From a checkpoint of a small transformer trained on Wikipedia.
Size: 14 layers, 2 heads of 32, MLP 256 tanh GELU, vocabulary 2048, 0.847M parameters.
Architecture: LayerNorm before each block, biases.
Training: a variant of SOAP for these matrices, 2161 steps.
Each number is 500 + 40 x the weight over its row's rms, rounded and kept within 0 to 999. Layers, rows and columns count from 0. Numbers have three digits each. The size before them is the row's rms in percent of the matrix's.

# down: layer 2 MLP down (transposed), 256x64, rms 0.17, rows 188-255, columns 0-63
# up: layer 2 MLP up, 256x64, rms 0.195, rows 189-255, columns 0-63
down188 097:501513502453407526542427576471492456594497565483459550502503493519498424548505481563515497541549512510555454520467482505498529478511482558520485510528513430425439502450507430475468485512549493
up189 080:518435597467430482456488495512532503538469531491498507422510529474488543471519529462558582462501457460542532458480538431548513481450489452496588432533495518524511548449445490456478475475533471
down189 089:443506468460497610514564522473568460498488514477543479451493563534576493478499454490498452499508533509465496488564513511463496535482511520522432512529403523451504444492568460541437498573480535
up190 101:510526544479508474499521508545499454529523518490439569510479460525520448519477550454484493513399505565478553473546475470563460477485503489540510486560558481498534567634540493540575524475487509
down190 099:510493500466406489461478493459452410487425431468507477521475491534539483451503431499429490470577536483494505519488558525478456485571483495501510598464495513530494515453544519497577536505537554
up191 081:544494497499511472465507521451447529465543455502491416482542472513504499483444466517426437569569504436554458554461432450494497492479485534433525459486479565533521535581517466458481502507537566
down191 090:464552534492494512517465525552550542495534503466513491532502578493514433498550520485606486455459578460436530480550509535490457488501503489454424580510541523442486453485471485504484514471459405
up192 111:534490475508496492503488472508526470457534502485563473518520494520458486523439490492525553486491494565391483601442493568439463533541549519523440532503474518580553505494488528554538603508494544
down192 096:573488435461489532521522501457475518515506360523480501501474471512496507542422496459512538496530467491486463449474451484488511465446491514558531521516418520559521524461545411449497522482470423
up193 101:529489525582501479420507461520516552462478534523439542510518481509471545487528493558449468544495499491533486465508498390576514500440503521487577507542533477491451523496545496568539561467405487
down193 103:521442545492487531518481473443421511549530523430529484566491452506515442450481476494508530496531585504481511572474484569432508472563490485541532545476538488457542513516461456447429442552502545
up194 119:597507480512522463488584493471473439455488485530490513478472546473381521524480492524494528496485494400509497511554518522500490507499499489478511452575477518469516543442449426440529477511468406
down194 107:484578513466449502522544398456509528458464438533477493482455499516514510539419520498530481514484520467459498521522558499424490448488507588575492578520499518558515496565515564515509571528502503
up195 091:540519513538547450499542528557474557590538474383518498539506413484517454508479470492517502464463472571484568499491516430504541468477581474467542468466548466446509522528479509478503501544458512
down195 105:459506525484485498483482493492505430470538555557544499488461541534461556518488501534542495467504454430450441517497505538488450540629488516529481553482531510534487551473546500558494500427560597
up196 084:511408452544532432421463539484532520562518507471507469447538526503498454469568505462436473538565551538563432516457509494501491443473493472514548479542514518504499468577429557498525510536489499
down196 096:472538537524506532606536540480482477509528505545540549475398502513554435461482561503548493453499511461430477403513554541495521584512496534483526540482503486503486464515507476480484544558569513
up197 099:516492521488556467538515524511483501485602452477522480453513469555493467480455472506517409500461534494509499510476467475488534489423529553507565437497596456539567478488527528538547562416450509
down197 105:445498478522487531509457462513587470509448486499486496520529503517504476443617537501469594521487473472471567552520514540450463535558519515489381495536477486463439455502564475517510503517461504
up198 127:485493469458485527489450528479408506496507540556512470435561495512441471468497507496488470499516458520505490541507476483569523587517567542468480371510511565494535514464557512485488481426436455
down198 112:469537491494477495532469520545545492477555447528522504434399475514548479478525452480405469516455481534528522491523517430583543578504532534520570462555508554512499502524555514554471517434499483
up199 111:518448428491506545565510539486471487466502553467521499501480482582484515484407423516598446473519476573432503519490453525512469493536489503552503471515475525469553463455496549507535590488472461
down199 101:521524494517477454449506598492509425560538452496499514573552498493601498552528417489494503487516483481496502543414453466535507499557492452471499515505480504579459475525552525499520526481425453
up200 104:490513512465481534500475543546554495522504551549522436526449465579451481588491488533517459500496434558506482433555510499481417474509493481514461464522483538474546523556504538604489476588513480
down200 087:468514473504423546523429589516529463465495535551491441554465501477430548550490605565503497522528491505535417500573550480495500495501511463515530463514531486442477460515513505573500459526535485
up201 085:506489464476490533502489485548571566557546518523515464478482569416490543533520575445518565563506487514532503497518472519483513514541567501463486505497537461614488519519546522532497506442486395
down201 088:488483538487519464556498577467506496474508489526515590575525488552547472545493482529450486477483551489468505478520519519522568421467487471503500474540439457387506514497473429459538447567508562
up202 093:512429512576487533436455523446473488569481562516471432482465473506508479519552489418490496567497506512508461552486460440495506516411450462492473493534541486484489494525497545550466552497610485
down202 105:563579535413479436555556514483525508463491453502474532507397512501521547518483468509441533526468502506484478478514557532501507551545484486492463459531470561481535536533436404452500548553511480
up203 098:441510577534574430502560506467486490491521498467579488456493492503479404565512533520489500465524527506484505524496557540568467501543488526466556457478417482488543464535473501513508471539398544
down203 099:474518539470486588450489501513512476532491501497437518470410460467494463516514503512466459516482462503505512528522482518501476526534453568463460586476437600499568449512501498467506478526631480
up204 126:486564473467441484563541502445517523523528457558469520473499424519484525494523500557413592462556434527505512457530528485541446500541555484538569492531450506504480529446455517464509503490552437
down204 116:516566443479515495509518430586489498524514472514500536522491430453522498539472488504480544495503477533514540429516585505504453450514493524493567449542470468500448516370435482510523504460574516
up205 089:493458441514499487534497493454479497519489505582503536439607484512476488546502553498471491521485519521416420465514544517555507496483510503561490485401519424517565526457552500478449524516420508
down205 101:532474449553479461435501550550525556528562504459527478575433503457552479472514505456548513475525517493565546592466500480458531480550440512544546499525494508484470546521498468503605474492550534
up206 090:554489558506497495436446553545460475502551522458475510542495562479491505518417464514529528507515437497467525508516437501587483471493527504487462447519578554543443544491459375474481525511511491
down206 079:482500444513483464570486523540521516530530547514588458502501510510552448490454540481513443462495550590500497549539553483505439481509494479537419492466514463489566417511537599473534461517512537
up207 090:452493516543543453442531558410491592489500525499454486508498531496550438510434542502543433447497453472496487549514489463527448430462508493453531529489476493508490515557507511605431507521464477
down207 107:488510448540498557495496439533459428540568468504502503517404532491525537521514552484458477505468548522540496479565531481532497595528451531496479537546433510447561493450475566491554493493569466
up208 054:522552550457571492497472550525491527453479580521506550524558520507436425465418516529547477465538474542511454501495465501502434447526545467496484458543492559526537558525488456500476557531431453
down208 070:415404465495487513489482403505481463518466464481488461443463462466498477476527508473420471524487490458471484490510520495447520478503473426500470525402499464518520484527476631535477473521510544
up209 092:473572492511523494493508487474443574457504540565450488406541486475488502560494538532563545526526461453495522561494357511496470537452491480553475501543562487537515538492542510520477513470529515
down209 100:530474487473460457540510533572537503518516490402497555565451552543467479449578561460455482491464496479507537531508552445471430525545510411543486534484525523496462523487480504591512528469533497
up210 111:484578459481470523525510447553558531476450525441470458454509528462495542570436525456501504451491511486554558468412452571464500491560472518505482543508466430546531516530491457467583506484499480
down210 096:520499474512510458493489476451486510529546603511414489481476452519507526483500505421464489420436538588527524458537442449450533494488475466506498541534488513486480544527449483503508482587441423
up211 087:476521537475486542426534488471509542581428495509506415456485504535521501506583507463534521557545506534510505494504514528509433558517468502496436610524490527572457485472506487546417545523527497
down211 075:502487482495518509484540457550483497517414451460436534495508524511533569468500533499406476510481462468444459428506524466488439570563499511443511492409492471566474477488564503464440527506471441
up212 101:481483445501466504531457501482489484489649514559579533457460536515464546510492491466510526513453448490463533500468505489521505497485619524542495496390551475499533547499482511491498516514441469
down212 099:460492450498467517455433515495557481479532530483529542474498455512531508510517467485469508534518457520615502465486492462493551478474522557539384490470437423432497455501526468515546455488578550
up213 101:453474487475537524445496469516513412448537494509507466469442541495456509512400530423516505493511554444494405511522495518499529478502540541482595518534508516483526546481542456536519534449474407
down213 117:519504492553511487521486523495584479516488473493570534559579492535546453532446474528552488534471499538521609589490526467460512482527599522537515515504513510564477499491519510497526524538447589
up214 107:526480601447435552533505513454515541517505485516536456443457525522533490511491543514501499483462424541493483493538461531508453408522543496423536464473520531544468490521515497493472543489509363
down214 090:537494478483505478458456474485496505464502498564433473503478501451493500527437489496535540473460493495536470449610547482539482510505464541498516386545474522457432526424500498533491514452383523
up215 102:523506511423544515444522395506540506466558538512435488474480518453508522518523530506494489474548584515469570452519459524519456450495489471518489442503483431554517512453481461417509555555494433
down215 097:533470437477468477475468577500509531526523506477534459472447530482539514491419486501509507542470548479529499413504527482423551510473507493507474545505535544477521523487439519581498411398582496
up216 108:493490459519479420516466495476532512450569531481502550369524485528516435494496532490458506523494516532450495511498517457519487475461451519575533532521537465418489466473442544542561531434574494
down216 096:504509589506457525451461486533530406504500429473526506528463499542443508513566485536407501501444465476467523505510527488504509564505531593469434540466482524539498528480492488546526482504425582
up217 113:531551593473522531439519526556482531435551524521513500473462484445482497497455515489534471519492489537493608473477524449484502469491488472487486507420515470543543558499449493643458487516494496
down217 114:565519479537477531482410524505571429485469459484483528524511509537493533511539507478479452537482453581489485529524477552532496558560471528512473488567441462446550477498524620555493477460540499
up218 095:477468486429486504571490517464524559541570512540496527393501571438521535573534497510532494505521548481451494419497517529512486507507452479564490508435499509486446524485572465511503488492447415
down218 104:515473488595487551487502482523517488450451393502472491522497481476531507459520520475454488494520565505592498494503574474501495459521408552481517505533427478430491480488543521541591472510543549
up219 100:521521441468570562459535542517526525566482476443524471564531504467456457512458486505550474485499556490549472533483442476493594508528526493507460477453492488499483569515465406426487437505429514
down219 100:500465569542437509585551462479471491519480457492580534486509523543520535505518392504522515481478491501435491468535515536510398491504484463482500554505499479482465407531571571468467488472526525
up220 109:575533462478481535458459544521543486415445527509474475513428517574445482543497498404487483523486446546517511494480456506482410466504533410513488561518505475466429534525483520488498529527556511
down220 097:550520478521554501479498571479507482567492540550456561460512535528477468519458556561534561523514503446498480410516478535579513496542531528514432465532500484486556540458520486463517555550489602
up221 102:451543516522528498516524517493473546531490536503480442480525511520516534455454498423600511464535575381504495518524519450559508437472549540483527498512527487500492547522536513495570541447429435
down221 106:551557530531504572524482513502540525524444447464472537544502556443431543479483572450450501506515476514556454505500467521476470599556451487557458502543464512495473431466485539549461518510559531
up222 099:483571541446509498471563469510477507537505522513490542506533499565473381521530485525502491557529534555522548550505493470459536493463515503523482474492542402608467580515523455470508477534451481
down222 106:424488511511479550547449590495572520503500516503551472526559559467578595464572447512494489456439533457496511543559502538525521519525509519506485483458520565507507430463463503520485486443528514
up223 124:606484561488490494451536512489418493532468599527512547487580484528459470460447473511455442464531507498443520512446537477486515480434524505479498531469479466574456529498448502536478470499423479
down223 103:520474491517495474491522479427552540525538547507491517513475490497470515524483488455541478481553538536626463569523440460511460486539456500487585526488559537532481493488480466487596577445536551
up224 081:540484510472527499478545530553394507452479522553447455514521470461526541561560550501492523456594484424494533479485471501516536513521512503482550475480473496559562580502509480520398553481494515
down224 098:492398450434465514491479534550561453482437494465491534525483498510561522436522495524478492451494531481458480481648515495468449503518489519549437529570487516435510476502534520517461467515493528
up225 064:457469453503437440532502562496564529536498425518513569457534479523491536527502524456451512503486617431524500528524525506537508530548525534477551474397530470509421476515449529527526486476505486
down225 083:445456532512517514485593461566525510501536541549463433499504537492494452489506539462498437553562465504486513547508454572546553517518545465535456542431548511453474533483432553464568482497500540
up226 086:504461505469519488523527579486452556494522500482497480521491452476470495536485528527467465422560587489522554542462449459501521475527486436456534500368580556512451510530445468474534540495503500
down226 107:479564513543466548480499482512523503499461445504473535502466533515510531495505566472472479540527544446554499411550573519513468531559454537487501585530401524503528485501526574530568523514578533
up227 107:536511479435562432438484582532439562586472551491415513543560599499514477523479501496544469478493486512504466477473482501582481508480531495537489505531520529588487528457503501520514488459521469
down227 112:489490518499487628535510461585569481477527442540530595463499505463508454467487524496471475483442482515510537473499455478484490540426486504477468474401446485543541488476542507534454472520440509
up228 094:504511519542466565517390504535529533616506545570501517544479439538511555449438493487548498457437452510511490493497464498516462431524463542505559505512475507520533487499438552523531480436492518
down228 102:467533457527493539500591430484480461490438499477481499471457527474510467440631565534463483498497511481517503523521550468479514540488570480521423525558462448508510514502566465524462495540482425
up229 087:454495499561488473478493514456509533471522531547473504444547464510524558432486482528509530430501496570494506538475555485489468453512503533545503537463532499452453535448484589548429602497463413
down229 117:501488503535486545480495456509523470488493431508505494462487499557487549509545556440502489520491492560569435452547516455519498520585500554493466539548397502515533418511521625512525532501529513
up230 073:443528484510443481513511526493487414419546484496485530533458555518548454483482498538472546535542529501560488500502496442600514529441500575515503518570494442552509434486472524508541545453426503
down230 087:474522530543515481582470442565489536499451453501479463593528449501503508483541547563520499521475524547487526545488571549406484464520544480492470505413571509452517491561506525502435507523508531
up231 103:573504494515499441460527460551512480556527507533470582463508505437503473459533463487469483478494502553526529543461529527437445513430473459420584482513574516543542573483497524549490479508516429
down231 095:470493451479515483483543462481544412507526432515550452478480469535516487478476492495515538463512497517462479483546485485509483481484519503454506528476452496472462498509474516455346497578368544
up232 093:535512487485462495511482527486540532503481454481497459590566507438510469539546561526516517450579525509592487478507497524472474456527492444484543430452608530491441503497472412458524478492509464
down232 099:487487475503531521496504455502547458519497486550415537520460492500501541464427447515474510518491592473461463538471588539466461481511466524457478514470416497507531525507576595506543525590519531
up233 099:442474491467441558471400563511571500584493520525446518489516517533612512483532456452491574531500443470493516458486502523502440430495515536474510494531491459512482501464516548503570498485538465
down233 107:508559537490571442541606415504491458458442519512544449585496544461473477514490514508483527510485514534429488504502535490496526514530525469500465498496462569515531494539451419510454504589513548
up234 123:554527483452473516513498492441530474545555506542489498474505478484469615531560562516495493547516563461535544534436496458522519463502562480518443478517506534500460538460503491454594534551409474
down234 106:504509418567487442438439447502511477528503524558466530478480565519520503499449531537506526503484438474460496509434515535416498500497478468549453478493441504485442460516520484491624553565515487
up235 110:561524571507510446512506422475498510529495481511533498524530454506508514472493470457477513480511521579480524502462484512536551427549525561427526548427481422543517477499446546489479469629472498
down235 116:454561470489524514487506609584497457482475511451467478512442532511529475503502507547572429501503514413505494552509577467519493564473531473561486494534532543519481515531550462502520494398529492
up236 088:517572514526495499456488599513460477551497510463478529439517463500478453493482548446558412480505500494479457452487505490473550530430460489454432531503445524553564523461510530546498500501554596
down236 088:514463463467412522477511429508565482519458446467547585527512494442531482487454465482549495481497520458505570484435485485418505500501516488501503452475539428534591474445528495517499476452421499
up237 101:516514429527395508522518588453499452480552515481534559511470559516413560496531479490504491430515415512474491536528468569479462508518467459491418471554521464505515508499450511530496527505542467
down237 098:475497435508469455481538500425502559514567511422463593492515498497545491536462501496512493495502519453550481486520469549500540453421398469564482471496564480498497439554536506488561518495569494
up238 086:501559513507529585445499544606429527525485462529457471484524516488528522472494533511566491470499507525497550487500466459565561509520527524397579511487510467469566540502484508476519502517497399
down238 084:465522566462467511505512515464583472565468556502485608561557540474521535524531464497467521530502487523512469506528455479524532542578555525537456489539468506554552481522496576578511445533534508
up239 107:514533486451562499508566517464538579464458410517533426545525460490459541483491538533519503486526500564487485472449464520427502470439481440496571509469468468562529520515478479571516493515449568
down239 097:490494532596504541401449530524520482558467515501516489487504507443557490482476424471496484436531498468517510531491495518543474530562511592470420522529483460492509498525562557517460472533555584
up240 092:530485448500471518447484462487434538568442521460537490502464465541445456447509580442447522573484528521499519445539579492488544457425494493491535570530454545469468467499442495516537498444499479
down240 085:523527484528507465513577519442502526434507483552480524538470525539524474567496451529475520447490446495495412488462448506483510491565562480474499468519574559490564470574486424441504559555512531
up241 054:501509526461479407502544514527509528523526510519546534493499474488529399503495512576558559517503429502512555519447438526527506439484520538538552486484486448505534583469434479509535555429447466
down241 068:498473533477519545569476448545523500503459477402556513525480526546562517510525512489468475541446481496501515520537582557473461532554467488558423538448513514523517478554512557525486447529522603
up242 103:425453447478467515550436556536501496503522469519540508436406533591471503467509518467509510507510482500486493442523519572480452484527480481512455515520492474434473527513463401520475592466508442
down242 094:493434456512475550454442499574461489552514530537551523454487485529536513463431489490510538554497487511546485468463513522516461373483471515501459523568471516435488477515585487514551438497469557
up243 108:485537462508471482457429467588481469502466523558588506470482490564495482516481486525582400514477504452490448520448478490562444526495466494489500478494511518525541525561486480524553478446489604
down243 105:541534430439462449507538381492467498550503541533537563572447545481468512499498485503460519474515419496511478533481488539482440514499547512464428494473432509537501503482443454498504441538537449
up244 103:524479464524476461488484581481506510450559514472519526468521556479435456501462428570507565502539507496481550606501498476514510434493486476492417526441455530517482534450443476497523488572468562
down244 093:513544504529475480512538476512544469534525492478519491514496402475542485525434508475491474479448458502521509470412494483467458530517399508489527455506529453497514373539512546514614518443492500
up245 118:512504511597479532434463484475501528493499536537516420555538512496488458416456570445489462505485491543541494517486507437519470490514470498466507479542615540470468578522568442550529497477495502
down245 086:526500477496554398528500556518463477532474523465471644403438521499504496507534490506459522543518481510482491491463481507552490518536495504544533538428479486453443491431440522467493550534485483
up246 121:440475526471472510528503505531451541512493579514495530509456427509488418561471436459516480508448535547494637487570528469473480476421472439499492486486526561498475474495498509561502511485485454
down246 120:519521549538446552443434454488522487501436473476463514496530537543481506513531530518467481512545444499510484493525464507502493510544508487509562522535437603592462386505469482483594506472468531
up247 113:524503461491485543495543498444583470496528513548494426500426492503476526569493523483417457484444490502573523523551454399531512535507494520497494436498502585518506532538552484491516543538480581
down247 106:545532491501437582478513491447558552482396573548536447510500484484533464558480458586464449492488543486542554538481477453503542485459475555506468512554493491521487499497541494505568441453479498
up248 112:554482529477560442533536554502495487543495507527504563460582532476462440538516428511565442494465501554534496473466528524522433456418512446486521467520512534458495514383490455499459492528487497
down248 096:497549468538462605492517467513539462540503398460550469484501458523505468494435519447502476523496513477478537546459517460492525509487449530475491511459429462540509540513540533494582555535501611
up249 091:496528525508570510528569554502509441510560484514512501478523472489550442535609522481466562500439425509512490459501443553435536497506527480478570468499524486510512597516468454579461494485525507
down249 100:500489465484398550544460466501533420530486516465551537540516548498511513522507487537518522503510510453441409523550584571496488477535484506517417470531490499483460482529541537519488430564467567
up250 112:510569500529518552419472603461512439530482507461492544495432475507464491574487498508503470520544442533565485501484466537436502493514498495508510481525504508493399568502442444525429439477509533
down250 113:480529480456516509499451504506524581486505555483464440455458515544485531555416534544552498489513446441502508469510458556600495481458525537493564492551426514581489490433514471443529517504497537
up251 100:481556506487452513487448434445484491576526492486510499440408517512489498469445595467480548511532462476517429426521486534481499451542490539530548536524459568485496455510487497488531506462600469
down251 094:524488501491536536545517523554466543430484501454505496527565512468567397499514457486508495468434478486461555472458562479518547534454516492548473397418507440491536531432524508523475510516450511
up252 072:526539524463492475481478585512499470508518491542507539526510490528423503559403439553517438451561500503459485511512445494518551417483555457451464495457455503546461537498418497511535534558503544
down252 094:480491478500492541516516445531558520520489480510547492548532520485549488521500579535554502507541544465559504472513562547470506490512500467508538533504525483563498441533523623503570481479626564
up253 094:398469437469469578495468518490551444543547496555487496477517547520532488535478516478448509483471474430485435550483421468488516538563549587423502516482442565529497519530529506489491493481482500
down253 102:499499508563494509528491417500507514521499485508622499561542571542523523546560444546557498501484508507498483539464513524566494468540614537444469557496469497482440478532455500486474438531506500
up254 105:473494469495510474538424456431583586475541564597507429472472492556489497491492523477515498471470537483459434487549520558532529456484504520435560509553459501472566499501556490528500480543489485
down254 090:451537507504458475508507532419489540468458516446578484482435532530548453439493504515548515382552442451437520477517541424509518479445552523496457507563470480515499479517515457484527476491501556
up255 107:515529554495438479522469476515494399556489516503510451503495420512516567506482467568455497497545482500540506543505486425557505535567572531501449464445507525547456519472518478515468535561406469
down255 123:507503461490466504470464582587495431474487521483507500519529501476515478495559449529496410483492529525620507514500518500482440520502494513538402523427561516496550519472538453460537443557510503